Weights of a small transformer language model: 14 layers.
Each number is 500 + 50 x the weight over its row's rms, rounded and kept within 0 to 999. Layers, rows and columns count from 0. Numbers have three digits each. The size before them is the row's rms in percent of the matrix's.

# layer 8 MLP down (transposed), 384x128, rms 0.0826, rows 296-367, columns 64-127
098:472370376560591338474546468552460519504541560524517587513529543400419557408385529578496396517463524572532517508480504435511507517471542483507509485511559553483514499544534509489502476477536463
101:489475619516522476518320457448450472493492491504530576518434498450506446419471505455527541581587432433440509487521468495513500414481480531529469482503558464483533493525565415504420540485482524
089:406436469498523454429546550487485516553573553587479568468608546515451547556434484426546473501475510487433512500532530490555497448460474391588588508457482516491411519468486480503468568509504519
110:407470452580538562587563479444530401552507420565433442492536449463525481557416518507504478569549525509424462577555526503488541509492511514528489549550513524426453509497534383483507519460413432
103:476450473646437429587491498542497387480605500492567556410376472488457477597480413520558415508492464526526491552507489402512472595424554476529492482448548379434492403487445545549494449548501509
098:489540404509580580453457450573501477328491498556509523412528504494373477551513521476515402513467454561458458561549558478471494523502502507450512474499521429526404492495495574475553551480544476
109:515416499381437509464572458469510483550515540476553506448573537531472485478587533510523488489488447460452387454559469483481607542465457520492561504468513451563519484470474487537507613432481394
100:509460591490445487546524487507464520462502468508591552535500449480554495503485440459471539451504511505499505633496523475615516597441510557490379475573587474499439427393523534481484527575501485
113:480500538494441469486491481535550522484504523523511452521428473473579569416514494595559564584490503530561584590438511522510532473576407584490533533550522474500466447548478513486559492487535571
096:581414435444438519501463453475495504525484470560543375426407613505509453557425514449437490561487532469462463511406591573490491507508526585581489469455513500444505504480478529561455523494489507
097:521481510491466478485439466515484478481550529481468479536533514509486549414487553510529531469448517473520563495493522510500514542527562464458485627443543450618466490560468574462528510489535458
093:407563473492516581518498584428489524508479499583528386464450493455492526572467447520577480506521559448438575513455435563520469547481568519453410482515442519494528471514492513521418439531471356
092:486539473531438597482476492551551444519421535591502507532558424468484559619528497537516502542486481460568478490569469619391455497563477452575518489461472497491469476538515454469585351503568509
103:506474425499513548431560465511444503435558533543491530397548479485500548519501387508489553461550406554591536508503546536371408475481491505463469515450430572604505437501542464511457557566499485
105:552427452490577491583520498549545456452502462602509394402506465455524457580542459616453502538489578499533509487474512487567523525552460525437487514551407464590503464473486571532481541481411504
096:563513549482506472497512556497549509512565563392437447510624538461500452500517502575535564540580562521471509359553456466496507512482489506488588420481408524483488528475541481475420484528523523
095:450533425472515451428573489435485566499533522570542476481497471564468462520544491561495441581504591475526526374480542537454496490456513455534486472477382479511506497534440528469474489374441498
095:492492507457448406545589393470471523505491395453524544426512421450524520557572474460506385488469485523498525461472520412523525483440539592559474482463531548486465509558418542453418508555562544
100:420535430507492421502559463540554494509508476605507419489549539490459519463579559436537534383438443546443473513568460387463467506476447580607570547477422407435530538505442535467514650486511495
098:585433403483431572411463539514565533495514444419495465462464507549459459475523490459527497530492448472554488497447528491447590525462464441468453420553467543489684522496532512536477440445498487
102:490435550458546566460543508507474517537489504543582395448523479470569537548422515608506481532475490512424438432587532423457509505515547486518487527498469460512465510489407428487529571431514483
095:519535526421527646477520505489463455437531526481506543512458495549495568523601476468436458593566558437459407546392597506554514546444507613513612512532533618518557532509528536457547549484524513
092:460489494537468505437629542490606401479491549511421479505536533541523431364518549483382590517501505501489441527578417598503507505409475534459602455530505399574431449538489477497496520519479491
100:478560519564469527495560531532533442518476493459548427528532425536466545505477517497476454515442475443486523529543519510454574550441493471436496546474474507468483491549464491399586459538498447
088:395459531487442554460544525570527467483495545529555409565489487519448512499469449456496470477527455630525500585488539470401544458483529583499473534445467415559578412520452480415499613542558539
099:514504464558482486581545520468468503488494412494529462445471577498541514478406390409527456456503462459462647554462428511477630476470558558539519505451512500537410486405473498493558493455633477
097:503512513488476540527479491473500473460507477599392447460497485557586495478499508396434488610508497467479586537481561482518568560384369531500470553445467420496412584441464503523559521538540547
101:523497594472483520476529468568467525470552553414502405434547432460482493473449500453618487516453504503558460575512482582578461571473491547519435457515439503446462501534521497474445573579439456
109:434488541458462538479425554491565463460492602534500524460467477577476572534492441510580476390444474458470598493494464493474388435524474419408533532556455466497511502534532513602535548369521475
098:558423570520489371559512367390481521495596544537556399493507434481439562498598502524506467526470420481514493483506534517370475527541489520443434481480418416550388501475559528476525504500507476
098:420467486427479510549459465526438507647420580548471539472537518504457423447505469498484588578520498560549488554577530509477409594483492516588463454426573451453558496556556436508449428520488476
100:533426568484470561500654431447512516505549468547564554498446482533402425531438580465512599429457479483407538502510493532586458469469539440604455559568497481474427486590499572542489518460378557
098:481493485471530569518471519495533532558478608544468530617457442492528545448449430494576496565474584483501509414546569477524402575468498515531432489554499494418485648569517513448519473438531481
099:512489590448575546473534469539471565545528501441452515445491479576542493574466566500492451485509638557513498523535476604503571453464518485543478512538458590504592469569551468539540560525479487
104:540590467477397531520550430481488477442560455581488513469508429533562482436400451424503562470507477497553495482597506545517395497541552498473503493444471532495439376442533559595487527562491488
107:533567505465562382574484476453445490592462500522490507470465511459402449439486529529478442514534411498481452511647372500548529532585517422470524470492571544558514429495515429563533581521424510
107:507540613394459588487494497478514498487525411454510469500543461506576533527445480498477394527576427481516484535423485495504500512485488643422450465505476513549448497482528511495479540492511496
110:599424541459524511553530419446617537503566467504540513560539464392475434547463503469526383547548551556597554392471505528470473520427498419482434468490398506461536568487417533441501508514461522
104:576529402490434474477457491538498434473475535473561597417477556511488480477486470552538468454566449541532568496465437532540561477489519550539598440498543454474489590490524496531513478522542447
098:603450562474475459398525473463470561576487465484388582463494432504600499458495523475437522521561465505569465372542503442529507506494551396507534536552624639464484478462505518575506487464511566
110:509533538566547577546539572549518504458454479455526473467480450517469530584524524460547463535489463480482588488450490541458486434507436469441480390593583504486557561477505477482499558530469519
101:487537518533546560494417548551560623550519440484589430432543464479535405562514549463525495572464531432497494498569515587499416507518462475459459529483556427434507557508439552521485447567418483
098:419498597526480386579492521471540428527436630483509546547521467433559414513565558470471488469477461485448574363547512529514428482525499539529567496596491506516609472590468584565417479547515447
099:478592498500558541447491513544561475435465457568438408543473509568455500418522528503407518581547449539462453511425547594455549440469449480495505538472549516497435512614631473525565462512512563
085:444547478547450519526540401549522488541464570535476462579494456462502447550486532546594418437457468513486508522581434485458465516507461426427448483586436490508599520481500516490572540423454466
097:473460401420420657536467594444575524528443478432465479472465492577484588477490513508513503510532512451485515487577573508518404534516506452533460510465507479539593457441540634496406387447456508
091:540412492529480472510498544455475538478513474579492556517530466486550503511485447590465444494411522498491590482559463494393477520512558458461519511521465478501476435478542579549567448482477487
097:443503550533459395520592506494452431443591496568583488511493491559470444579507517495515420463405485466480549507537389562505558434518423554408557540590473387476403481423515492528525614460483465
100:417595551400473447485525493566380533451503522518562590492457647608439476505451502460404479597484438506536542451469515531534565508475505477503536499502454494558498420485546464541468511523529526
100:514476535420605510481509480491595530565483474508473513489447506475378468517549424560550524563517467506537432543536567496550449557428435427531522406481563514485495464496535506448497528465546545
099:470573547520472441514509529524510516431513471421486456485536442510409439509572537432419479559460424461543542447405484536512519513484564484466469448588505435436563568507586526569561485561528544
093:487514420478445530445538541510501406485495517466414498482487535400559481399601518508470471468424470549492359587510577556572512515448465417538492577475523439511502521571571468460422470535529406
112:499510639398459520504565452584567639385563459445468559490419431502519500525551424514474506561560549422498545531529594554495405492526525574522531540513537533552470566484537434494509402514538565
095:497571547556528361451488434500499436562571501578514585463511531461593464467516530470476495502391429502533409508549487572475582432507577633492622532491519547511532529550531426492439495536512516
093:502406533523510590445500400518520512539464496507587466497547470563479484470541495535529510482479539521413485484525558451469507553450499515493492529489464436416474489541534408524516511580458495
104:504595573467403577368568564495477499467428555531516562589480500526492531488499484365417479494512473451515527509429530505463461447546506502558495562505413444525520438513501537517390573460515534
101:476516534577513487506578436521514477485455564484629480573532460511497518413452441571449538491458470529463558479556523512530517497543592510520579501485520436521464390472492502490453426507514511
104:520489508562482556533477600583503544476488525461498505478501416492492525552612498567497528489422600386434412370422396602535484467536513462509536496447408437480532556531547508520560457449522561
103:513468507458462488550408498409521477567428384556479432455522571479505536542397549574513525500564471530527467471449507512550467413511470580477500493520468441536530502475506528455483554413489533
096:474433514504452434587494426445405454378542540398490517481496528487536480561547407422445465535408576529518538519492516525621493415465476494477499528551564459429592556494470498579529491449524513
100:518474533499494552612468487504521501508495492492555467596502473564508527471550509528585515559567571556447496514510603462485487475443508509460453650517494465477502540449432431495445513435541545
104:429565505518548484419452522522469466486396516425550453513474537479447475568535508464574527549531434544577429515420519539495416410454528461459492474476537476566409468440554526417534444465440470
095:431428475480443435496537541420584405412394527445551530602451477513514515565522512362443541499455466496534472511522580584500520504506505486469488431498429528448464503534513541556549531454484568
094:449478400429490486528477546426562504567446512564374496461569498460474440489476508513465476534524485500537509396450524521570471575576493474508528470529492522530452593479548543479585539519484400
109:591389616481471553533426523474507449472501490519498546492500458471507553467441504608514487503533518494465505536506455454464557449515498365370455473556558522510500571493557356495501536592507573
097:518512408467465459449414398513548415469474576490478439467441411558508530444486510467527459500569492495532514430530463411439432585475493481490479414469516517516589573429511471518560555499499505
101:480462501589537594506563512508533561587465513484510465515428447484565464558440417482543438466500489555466474658566486505550489471487503504443545453550474439475394494549448479599491538479566547
100:500516442602509613456448580448520528509526497580500468606490475523483502486487479543540475453479554466441463490564519608461505440453481501469525435457460568549413514601505536495532595440498586
103:470493505530505477476478508467454542613449543555477549539505430534453581449431429522530604483552493515446471418420552556542530561450462545524487461415440540460535509547483452428561455464548533
105:575487534624394588547504471540527544517481476497562537541472518452531515512487423589528511514593509525484478435441447490542525387440572525527474538540522466497406501534515524486543513545500429
097:518414458450483661459477513484448575510582565481467502416537538519466514446502508519503525470558520560556541523356462433460449468534572598473503489483446511462628565472561422494534575468428536
102:521486369432484512589548496499436539554415484595446418522578499480531497507532535532427591442487503514515488438513521528460456515502434526600502458466565465530546514479486565538466572447419477
# layer 8 MLP gate, 384x128, rms 0.0826, rows 297-367, columns 64-127
090:552473495419573546458474451429510559500451514529496543476602472625479525574526460545505548492562478469472576484539546578568521500468523542500477457451544486425550479512547553514430515598447419
097:505560466467469502520494401473471484493442487538430561526541575473524489459623472504421408458470479494470432532547466454611528430533582463436494483512536488477550504466463544533486475536563484
103:531525433559436399517506514562468634540421594435535542474514432422493477564516496426574464560513488461458504478515457548478545478524521535501435419530615506499456490464559457638521451537533547
110:598546454474540468451547574408529452579511406487496544440509527579508454499487522534535459548448450546469575590544535410462543539545541582563426558490492504356538450480443496508548454550538589
101:474411514501513483422546481480544447510451461488464481488535529446477581520499495514536517492511510530489517556416474438511423510471461431541568554518515506525491520617472451535433511511562524
106:542553519432430514490441440488512593504489421441564482457519476613520515472462426491467504553574460433489455502488451521605536520520443517531377480555425510474511470563483498497527567534494478
105:462541504557523520483538468342455542488459449451413509460453463410451425441583459566445413515427513540521504455478503582497550539580455511556530490415544472499463549467457424499553538420487495
109:489591507537543465482569550441382455424463512527436479492425533510456599426523468473493529596457561492488521530478594457525564473495469512496489509529541556464498478541561425552519497452622509
102:525460485590515505597537505545611529517435360613565495527525517518409529545545475539497443507538500481542537497572476409571494464548378578461521460511497531455583538505478463454482475479526495
092:485542412493599435475504470556468501545467409545434579488521474504550462614549507585492493531537467460602452435527441449470505477463350482599456566561538595478470570447510458493426455513510522
094:454458511466562580469523509536502496464464523522465527445613518387528430506449513468479435522473404556529436502520548480485445482583490446432557395492467521467513453543436466513551486486535430
092:514373521442484535504498539542455554556447480456540463506408440457450592532511522480431452469548508543425510450544469523522580496451470379462501560529402545455504417477544537467511586506470493
102:432447465489516501402538384518448490437467485548534528430421564563626489548466434445482564424348487507579504470435477479540496491530430450430528575484442572492471426562489528438468508579453530
104:460555459570513572457521491510571444511479512512547456602460444463492487490503561419484451564508437509445499439490356410553512492531576521410449550524533475438495484583571507541501453570566495
099:503592566430519510569527447536641513522510484535518507478468368504485494462506452424410515463497415486452551529427507523497518500481568414536489505474504500550496534543446503501526596535433434
098:444558499572464487507453569559530512544397418554562496502472508462427482456464534543492437550585473487479582495491478529484447427464543512478465467507482403490391515527556483519515457491503438
110:457542403449505474534420469606434504521518481535476514442482549517424537519520568465454560464475468523582472512536444544555583423486473555484483465474482517442490521469509480412497492486509545
096:524528469562450627489482531514525572509539542432563495423541522467457554516433573518497520499481549561406417479410516475553470434554495560424453598569549451493402495532483464502504496466441546
108:572465467494353526433649532478456467457450504454495512450583477503448561505456507516585546466529446481416485541468539442444525505490553543516467497595499550523536498498506478455427433513534405
086:535452561535468489473522537515554470392514532604482490571552542514531534565546426519509499505541464488462525569507618546524574518550537446562565455584486525489510523493468471515610543430380438
098:578477504450468486577465537565489491582453450399571434507503569544593485501566491514513449601534473481481438482524459481413471569543497543511445494518494558433510533517493470546546448531551543
092:477497454634586558554588463461565482495510511573592521517575486438476481499413508521575482428464524446463466539412513454469394561472509573496493444508411537633533425498633514494515509519536536
097:526544481627499552521563519494621462482482527511527393565610469518517485566576490430476491554494452423458534535515530476587514490513522553511559462540548524481442515535478534562543480542596439
098:443548537535421574444505456600492489490463456518515555535545470432389646487498501367471524426555430534497507452557479468496588476485490496472547508513409469550508489422512541541532485477466589
095:538419507502507423490490488474552501529379464547486487665557512418433552435505487539547510542501495479431548537511500438469539492500491558450582484575532482467433552470579553548521606587466534
094:554478541531506413556469417563627388566519439501504483495498549482516475418521526493469457466574534483524544538544456523407563538404427479453511440463546524544519572495530453517463503512510531
100:461541463568585506382524456502499417435549517520530467421584495566403455433493575529526539507510422567527444563507540567491496520531471463635413548453572462487562521502522529382502433557515528
102:500482398519582517539439531459561475503447549481493631517488406568552529525495515485481474494527490484508493570507529498474475533564448560490370527567536455371528509489428467454467561487458540
087:414498440526565604590554549427529412523514439463512461527501581504490491417532486499585450438461563533427441421517478466536538562396508418443410485430564490539554587578527482387473448509488603
110:503456537438536530541498478463502527565540484540413428453643552573483498506480488517498571527480438414569582596461490489490563509555481397583468540552598531482443497580483488441462499522495467
112:480390440489459558528620461487482500542604525490547497581464518492478378546469561422527466507466583517521498478543517491584512509440505393525488407561543561506486509533515420389507487488473450
091:458525549489522502591595493550562395498460461451512494558493489519479433538509434531516438409417537454512518564463518506526603541581403480485477425557521368520479494512509485524502455486546501
106:518452579461537427514512476423468551591482531467494540480485410554552414542548545494483544493450590573540420510533421558532503512409540524493474555479506506483633461518555376533483492444557495
098:462463491505560543462500557573522579483458491459591471561550522478461581462529517486556483599499563452456454469428459518529626512528428477491490497522594462487384507466516580506473478433484500
095:629541385468527479475475476464450498516530540519392525531516473528524565470517491492539524477470635510509492598530507546441494478431528422546400507534436476579506482516526542581604564475473571
109:457542425478439506541482517501448484530470504406531517553521606575417463533417440622478429519452508542445529554457541511584494483552595511590472417605532433548477502495572501504424493551448419
115:511490551466380538454530503475541472434506411444551542476450528449520549519494474532518389625572500431432502571524537541533418449473480439416470466555516659541443437507521500548517494489489566
098:528517419448452546523526450500525543542412499517412469518521527486461462522580384552555589452534507443499498496458528469418533558441566563488558473589474497459507515538500494520494548503554444
104:482599580565515464538513564513540556528520463619575510420538537522541533463568527570519495500539466438490550493505506464526412471534472529603478461464535423600459517476491446495497575523536566
105:431531490482527497516452527474450533528521479505531445371503439523636487564524525414518522471493499495538530563404594475487504544474456517483548451397608466507406496492467464481476523562529386
099:581525528514534509448505491461484568548525494487502521534504502514498473494409537484491505648532521496404493479497482494473511517403380508411476513404445450466525598461533456495524502481512492
096:559600504472530386525527458517430587493571497486520489502518572490539464524525629501509492580475478521534472549479480493519484418462477463481512457502413540477590496404511446410520531448613517
100:540557402488479511535494597504512510390493414644487494400557413486466416431452499574510408488449461479504562518414578539498450414505572470618505429463435549532467517467489496486526535539540464
090:525427416530484461430499551516516457503547572492486465483522546487437481471448529441567527518504471455496441478454572609421495564533510480526500538504518530517459464485441440526565386513553489
100:490537457560449591495462517439495553507559558604592494437519544540553497508520423458501422497537473466483537572589480519656464547482475455516532548533519520387539429433606521452551537459497485
097:521543502478461559535452634575483433456473518445494417548517468516424526505486608418499546444548521509485492487434588516461501445437521437540501434474471494463478543536504456521513535578539537
103:466509529530437517502439567636504473472534504472521492513454413520599512405488522509551525460469461473461542510496468472522444544484465564561515502508467599476407438429568548561584523539501593
097:495490466430481550505509577482517447493590491553463538433491591501584528533525531522521499513462468452494502507495495560514466509571441419541431531442580440456385461491495562605508600560522526
095:504505467579506557503514507403496449445497470512440454546456534529397429507387494531485550560502454538533518516545550544433458463516468582505513495465453406489525413590477584566538495503534600
103:502491641516417502574452461514516531501489501556560599520473509531474510523525452474571489557583431400422455521503488378511410528423515529483599573457492517479397523523477486485479428471396458
094:461510528458546586482436432600371547563566485596478530437464511473507450503497496476537546531414502534480580498516587575592503484495498580534472449470519429424563484534417457488559452502498433
107:434438519512515498467519561436456488633541478641559560524479412526485450504484504586508510456460499533457504479384445540510442435508532460532521442581457561451632466431560529464458459429555570
087:463473489496455514484508477644434466484564514542539514587464432489451506461408619475440537459507508518501580493502495471496590432567546556495511399472497492514556425494496458578475556507542589
098:478496509449482524567483496473477466447582443462387618541402556395473501444458526468506502488531476384520539484464502519564395486502505577468439553420508518396431575493464498457496421480508511
101:464447577413505493570610517510480542490525488430493465359579515466513442480437439581493462444482479542508466603459478528503472538529457479459444569544467534424578505467520570440553455562477466
102:530545452551525449499541571398463562490571570458556560481587563485577507565481525500471480582572520493489534617497519465615469541552396534537475573412448520520547523450500508483454480482558546
099:492518460517579500507565475527488462516552424575473515479514393520504520511566578511512573553493481551451541497537432452502407568563505513617519445488518352576515476427520426492490525557501450
103:560448491573457433511443528522523444567429462352560571490491422487539548473471536455509448445537446458512532517518482626471500478437506428497540547545562394517476505440490496433488468445539434
103:471505520500461507413494541480484452519516560477459517538460413449499604556472568470495604433571516485571523451477490506459596477504465541590523597452412525492523479606567467404486479408511510
092:617504553607474527504477532523484398557535567534499535564598546553568496519564481445481439579519473483509551500529505502472590551470474477377481522491564534432463433466516458499501416518513483
100:434497513550486571410579466471517476532513513493493498429452532489479479484535540511574473469514444498470489404447446476452493359489509456455506584549494446446431518544429573542565590468460430
094:536525476469490514511461516535527541567462483522501393379576448455450535499447473543400508471482375512496427518500433428555498473441553440478543496514450541535525589515558492439487506457467443
087:425490472513467534539467457410452550521538472471511570487543413512545370496421469444526473471547504437485508505460606472456617538475472578574425463502548563534565562550494491415578455432611493
100:542502451564501543546511510580499435438391561561511593552498494542479466416608502509487474557584497441388491517481498496438470454568547477550490454564519462458489471452450420491522442493497545
096:499589479507498549473462526554592488416558573457482462514421538410497506435500574526624537462529435571490406470480522571542447526420409562520578495519519542488452519584538472545522488469545392
101:469461445528561524516526504536475457641494487452414552404513529590535438466463473598575486495449447571529523515551495512610439414486449531453532497579560496517434582563431538544537417342526481
106:456493415480473526489618594485539511494554592569405456526528457502492483527493449518506558458488571402570484466531567538491503439527481491436479475504562497523454510497466533384529533423504483
107:551536487499480525563535497459620524524502458477598491498425437557575470538492537529454527359461601415422510490547485413558512508459476423414456466498542456603470482547393473439400581595413570
109:582472444519532562521567513511511539493452463466480487518468377571474600487486443534506365503615577501568527542427486567474479467416519432528500566567510487447488491515512510436388592524456452
095:491468515434466512578428522459451464501397498578523536539439510610592449486481549420436527477571519539559399563532508547473554478481498563464517444589595468621524511574431464467504520501614436
099:480421434461540511504523544502528479521442455494504474450593445550472417435513397580419504493517583485539475471452491520471471445580459451555509422520580371474453502542538472502600513515569543
# layer 8 MLP up, 384x128, rms 0.0829, rows 297-367, columns 64-127
099:526565443503524505466407482559437511423570457504593531451519491489572458532526460490533474564431438424445405457467483534523426512449494531331460524475489542496500521483586529473638569510511460
098:454476562504462473437444570556502460562463444470538476512579530519568531484463485489549497510518494521518520490469511417540509542451419473540570539412443454482508510427515483477581417492391492
101:524510599579519590537525507534578503478558490521499432641557600462508523480444517599388517486511528486439498519502544405554488519576517492459496510537421521506534544561458545476447544529468444
101:478596575542506522482532476444552514493478462477483457482592439589484466472491443473496549452486403468455568566561532467468501475540550501633435519508630452589500508453488552469504509469438473
104:530526553497490492474406491516484561567449488562429601470556539554570563468509502477545469599459451560461437497590592523522497434457445523513468462510494581479505541534432582456506503540502476
109:532599560527476575514497497479583452567451556530463350535534518520503544433541505550484513484506555480548496511490474457510430542459531564597403524470482522417517566547483505503536539503438454
100:488550489464599485395579492532545436495574470484468539525555499463403445478482517633494518443431434487557490583510498499454497552493567553537551439489548460415514486405627545555469472602449468
113:483410515548431572526380481514547513482475478505425501477509377440429501419509484537503441436442511406480595555440517585552508470428523596503476486451489450505412479558443465535555530573501468
098:480475555491546553446483534516517482539520533449496599513535505495543447489449532543487502488521433472500567391582495472422559561494595452496384556542549391476619406475520520560546490510555538
088:508494450576439467529535411500510466458508360504374548563512521535458518543558419496416524452497458539596595446437434473547419482577478465542450443513571567532476454583490488483463493481550588
092:479476589469497496535534415415487522470394446529533541481477504375585678386445470515469522470555524486452539519471500452509485470512509435529515499479527469537455388471494521502497564473460530
087:461490507505471562575549394546487530500492549559522466379485552557425449577493485549445439523478515561527430580536534513582487411508494510482432497520445615419445449432580522434546517573580580
105:395432522460394488430508468605537407425511474517584461542574490418548536642506488471487519560532465504498524556502561524463454474509497488548440528503493477580436416490600527499482533483509474
107:546411433561500489557486611520544459436531473501531556575466542481463467566444594469458621527509395532518518584503493521542564460498513505462518483506447595452543518476500556500455409484532427
097:465411541541492511473566397588471434422508515568482560515476480457493640513537587427492423562479551473460548490482571518531545446528591453452432499523580515484426553522451535485441537499517418
092:437524452380579457564472483510432391544532562404503412504579499488501517549542509432474534485502448374529405527449465482486478544445494446567504533559474575518468535438562437534467493529509445
100:495494406431590529456544436463536443504356551444457500520559455525535424463452503468569550562489574478461501511508517496497522561549523373531451405471513545509541433468568482556573482512466436
101:478510501384418531505521429567463441502573461435561519500560566533445507514612527509506541470500547450548530514468468459511411460557440561589450532538481438504491610408452411473500532568581536
106:485504485443471486515535469546374497559496549569451521479425475502588561579518515500459498412408477506578366499488475526486532444557476459446533510557443512484527572506501439490542501478524554
093:416474528548563522452556412449552498544451463486522449521518498495499559475432606524589493508586494488545519438572494445481495456478521463472537367469592478511444470503434505626511471461573455
105:537593431519550563435548528481478424620566476530457449495531488483490439669447534465505509525477529503477485535529542516512571458476465521512547549478477623498516436506476485500448485448491474
093:558458553380484486492483484453461555508451436517464508521552476459474434527549596603535516563499542460596541583435584420552539488521504431539486454502551469480487521420505377466403430495463415
102:462495457607522464467555614515596425412502472421509493478501509546463509471531556372546526578537503458457595514472533542462441525553525460559499531517519436463411452518545455525488491566524445
094:539539517487583488498530563531453559533481442599549462576509470577494458521511537510419547505432547469449483424483540501531585564505431494540443436520446525513544555488557455559499519580471502
095:455471534519530517476449512413437455482513515492484554414527532654560473532484437465426457472536563443496499497471526547451465534437441575568517549549477410531453579530413473553499451481552415
094:526502443517530547544507472313482525519555459553433514498577529652515435633471474544487555550512580521455533500513536513543505553555423544492446531536487441516402422498521402562515494547457517
098:450441526424483481451519472465479523526453472538551556478431477540453496534469498557505484537514533448507559440434391475402591457481481523467554469553570564447427525471526445554534566507367477
112:598435569544471528456474499556540564486457486443557613508460484557477541457487421565584478400496542494517537482476498465448403424460540482433483507508498520479452527535524423573506508506500487
099:538506556531503514507473515533491527542468528525490403404524476477486460432485595566479519534522436536513459535488492554524521525581517527485474443485426422498611470501509488535615604542438559
104:402503534441489514474471563444488427454392465537497552500468479488536413549513519597414542514520480569411441473526505524513520553424608482493471417390488463468548558449520482574466487577457495
104:535522539454500547484438597472486457639429470516546457517450565554504552468435547438563582575487572417457537460498515485540463580518562512402525543511436496430513509543503526432488416432535458
092:476456563472536383422505477462558445564369535499492546490500437534501492553499571465497497491507570511606534503405597493525525466532499530524505570516492557513449489525484510445490544444438372
100:443526510520480554643503465483524534429458546547529483486547527385577480502409446577487522565542410546498568583459509531486437523511483489554515416394474477613442513448468478483543405540509515
101:508427524505381576500476429548486576422637436573382518458516477441574508469447467520473505481451501545548482541503465453423478555461543514526545400539529570501522485436485529530558541458577560
099:432418444509506375508577453497443482500454510493478476549524547456537520414522454478579393543543429605484576507530537506546381569550462455501482564562565500529449545607496518489404471470473500
103:492538536481456500499450541458469520539519487389656542551532420544504484526505449553544459506475541467433481470432518511481537478436488513478500462572405474453482473530561575477497595513439408
123:431487538510492512509511512509548530432579437584430521506388553396552426511474401480570425541507495524485449503570537496564433530508489510528484471475448604442533600509448472542455424559419523
100:530577518493491444570497523520501548519518376463563517480469570473518470609536476471576507509490380465481430524425583463475419508503576540479447510501444410517452504475532497416512547457530547
091:495546584517482546543514482517540581440542541436525557563607448456560480444434451541520552451478530529530551561462561511442427558482464453466527436553501513583559502587395487444448489491512479
104:502476452486572454504419581502540461494471504483491423428571572528439446505491549471529444497529510529554413425496420538472566542462588453487510473588561532474536424431566477544488505518410539
109:462481468421541533506455523461447621476524513387437435565517444588453472484553485580529514469390530513557479526477480550464411551590499450506518477418538501517493496515529465471539516535437459
093:533446479570494403511561484498521517442566436538502486566473472472565388575518575449467435500531474524515518476551522536538487476536508561515506465457512588536560452509546410461474495555545472
098:456562547463466508593537496420619489496532540478536539514495438539554510445547604477501608416569470476530529520500505461444382536492486489548473525488458434539529440560468515517494494526448503
093:475406519485496567426440554543433527455584524438475454500471399490511545472477521534484529553535514455490466481407474409516600561409494568503518591510568537490375475530412586526382503498520456
101:529489579609445453500553445479490508597401558441460571474446598463421515457529609581458463462543495451556448474457528521421440519551501530549484555490477542557490574419532468558516499472526501
099:523493471440531598553448543556533383523471431484546468603505490546607522519550453407468448431469496511450534505557489544546478517541514484553489390526560439459524548499433513532485439546488574
102:531558557490438489453581617565519563535492544464514595483450501497527562581484561569534561488520560490558472450508560431566470570440496494488453528531505416518469615541458532459482423561494520
098:472518533397431435463513488503368491551515526514462594493477596494557423542481500516449498557435498551528562495389407507508547478449442517488457521484412436528517571474581467526445542538523482
097:468510516475446494473485465559494544555451527494552515526547592489563535405508511518382508481536504446469507513442354478519422535519524509526504485587542536527521529429528471556463462477538476
092:524497491466527534492592514500550553441469469606492399473511511449466545495507496588503525492380482494539565483523537441544598565445505494574459513502474579507426474467453513515491514521514433
094:492561437624530507500423488617543542497541524479480533470481473555538506567469545485543485582477473524573528574523549445482478492525494566511439436523458376562504510498475401492589551525552533
108:569554456479508618532539489551431481438510437514545484565467457521486454524507500515457518507524480543561553554444475486540495514493378461447546518452476505482504536540416529379437444580539452
100:579385493515545467525519502544495512509437478570473451512455396585497467504419495485594542547572531489488522474433494460582515525498377454497410459475579487482478564453471474543566548526572492
093:451561526500486382484478515533544449446473470479511509512474439436489441549440594439565538562450535435560618446543513515483508428491409479564483445578528501479553538522415528454504535534639473
104:465564509501513494519375624539590546493492503391547570450472475503478547427414435444519486527495536521479569508666532440493505465397523545522592582553545495499443470472499507506523516459499476
099:399378466474548528547570474485554432588448490444520542509481481492555428491463514562508439449480414499556528477464586589502603506504544456554548502643484477579491498642542462481455525549504477
104:495590425508523461517422484501475540451454492532462517517497470483490497520540563484546497563539554491468454408371448441519515496523529429447494468410560465474446442487454471619431486457437502
108:519530473517597500501432482446596373508565485513456479464506411463566474482424490588542486548526517541472514472391494596572493481477384593493476515492552419507586543593509543400448509515560461
095:526472493462486475474498579492560419479537574515543483484445370505466508490421539565509592493557447478509563476449488499503546524490621617457552524581450552408457460607531547420473516484491428
102:463550495532414460538621498442479540442601496481492543452512524427543419520433537549484561526501462464490517495496511540642564461611481565538444432478435562562540526525503512470534509508447525
103:449534573439463555513390472474439555486449436403534454421504484596514514480462474586495480534435394584577516448507488450596506600483565526543450447511529540563495550419594563471460505497510533
096:454483544441513526526547427597603445602491498467486522427443493454512496545500489567515504475531538410581522462518601475532521585419491472514568519536530561584486584595517442496500472493403520
093:548403565532502482467508488576522511451503498546524407440475584533486532533472555564444491524536476562497552576513386507475520581496465555458460508607454522532491447507524490547539657482492519
105:415537527507446555530495479528499476371511513446464564451436467478545478494520488483468358559600546563456504541525456475538536535502452510511490519598480503509408501528504469519542500566503481
092:468392524515556609565494527512486491390577453520534501506480526403429426427508607504602489449475512518501548502454503586444418478455446496462564538561518572535532384515496552513527526509518446
091:497479565449418408574475498506509543426414594571556523514550435506548544522483406557486498538563535399441417483522523506425535468397502518542483531499495515485579463479453475580499582595444513
096:497473414546508527434482446463526554473537501478596552467553532482510450491526452454598540543547481487559460533597419572533464494514496545520580467381600393486464554393591532480491532516535447
105:408414492513561519526497398515501510403459439534509523463581406531528469533523432481475502453492558436523485481446478501465429486467445453536576374507386539526527479486418469520485617516512507
103:555518628564419506484597482497512499535503460494531516555483486572433519524482449507478504569580485519440437575391570538430469471483529481456470452520413507461504497527458519551496615531491346
095:536487471592490462554565425483514402532496475497500483474506444482418512521530490450565502527444469567539517548520551590447478566508551419358556517634480505464504512441432571575494572507618422
100:451489510530517479431500503483536467524518468534482510421511521502520502478479542607454531501561457463533455485454469505397445511578550454555490516549459531454383532514483456427628523571375492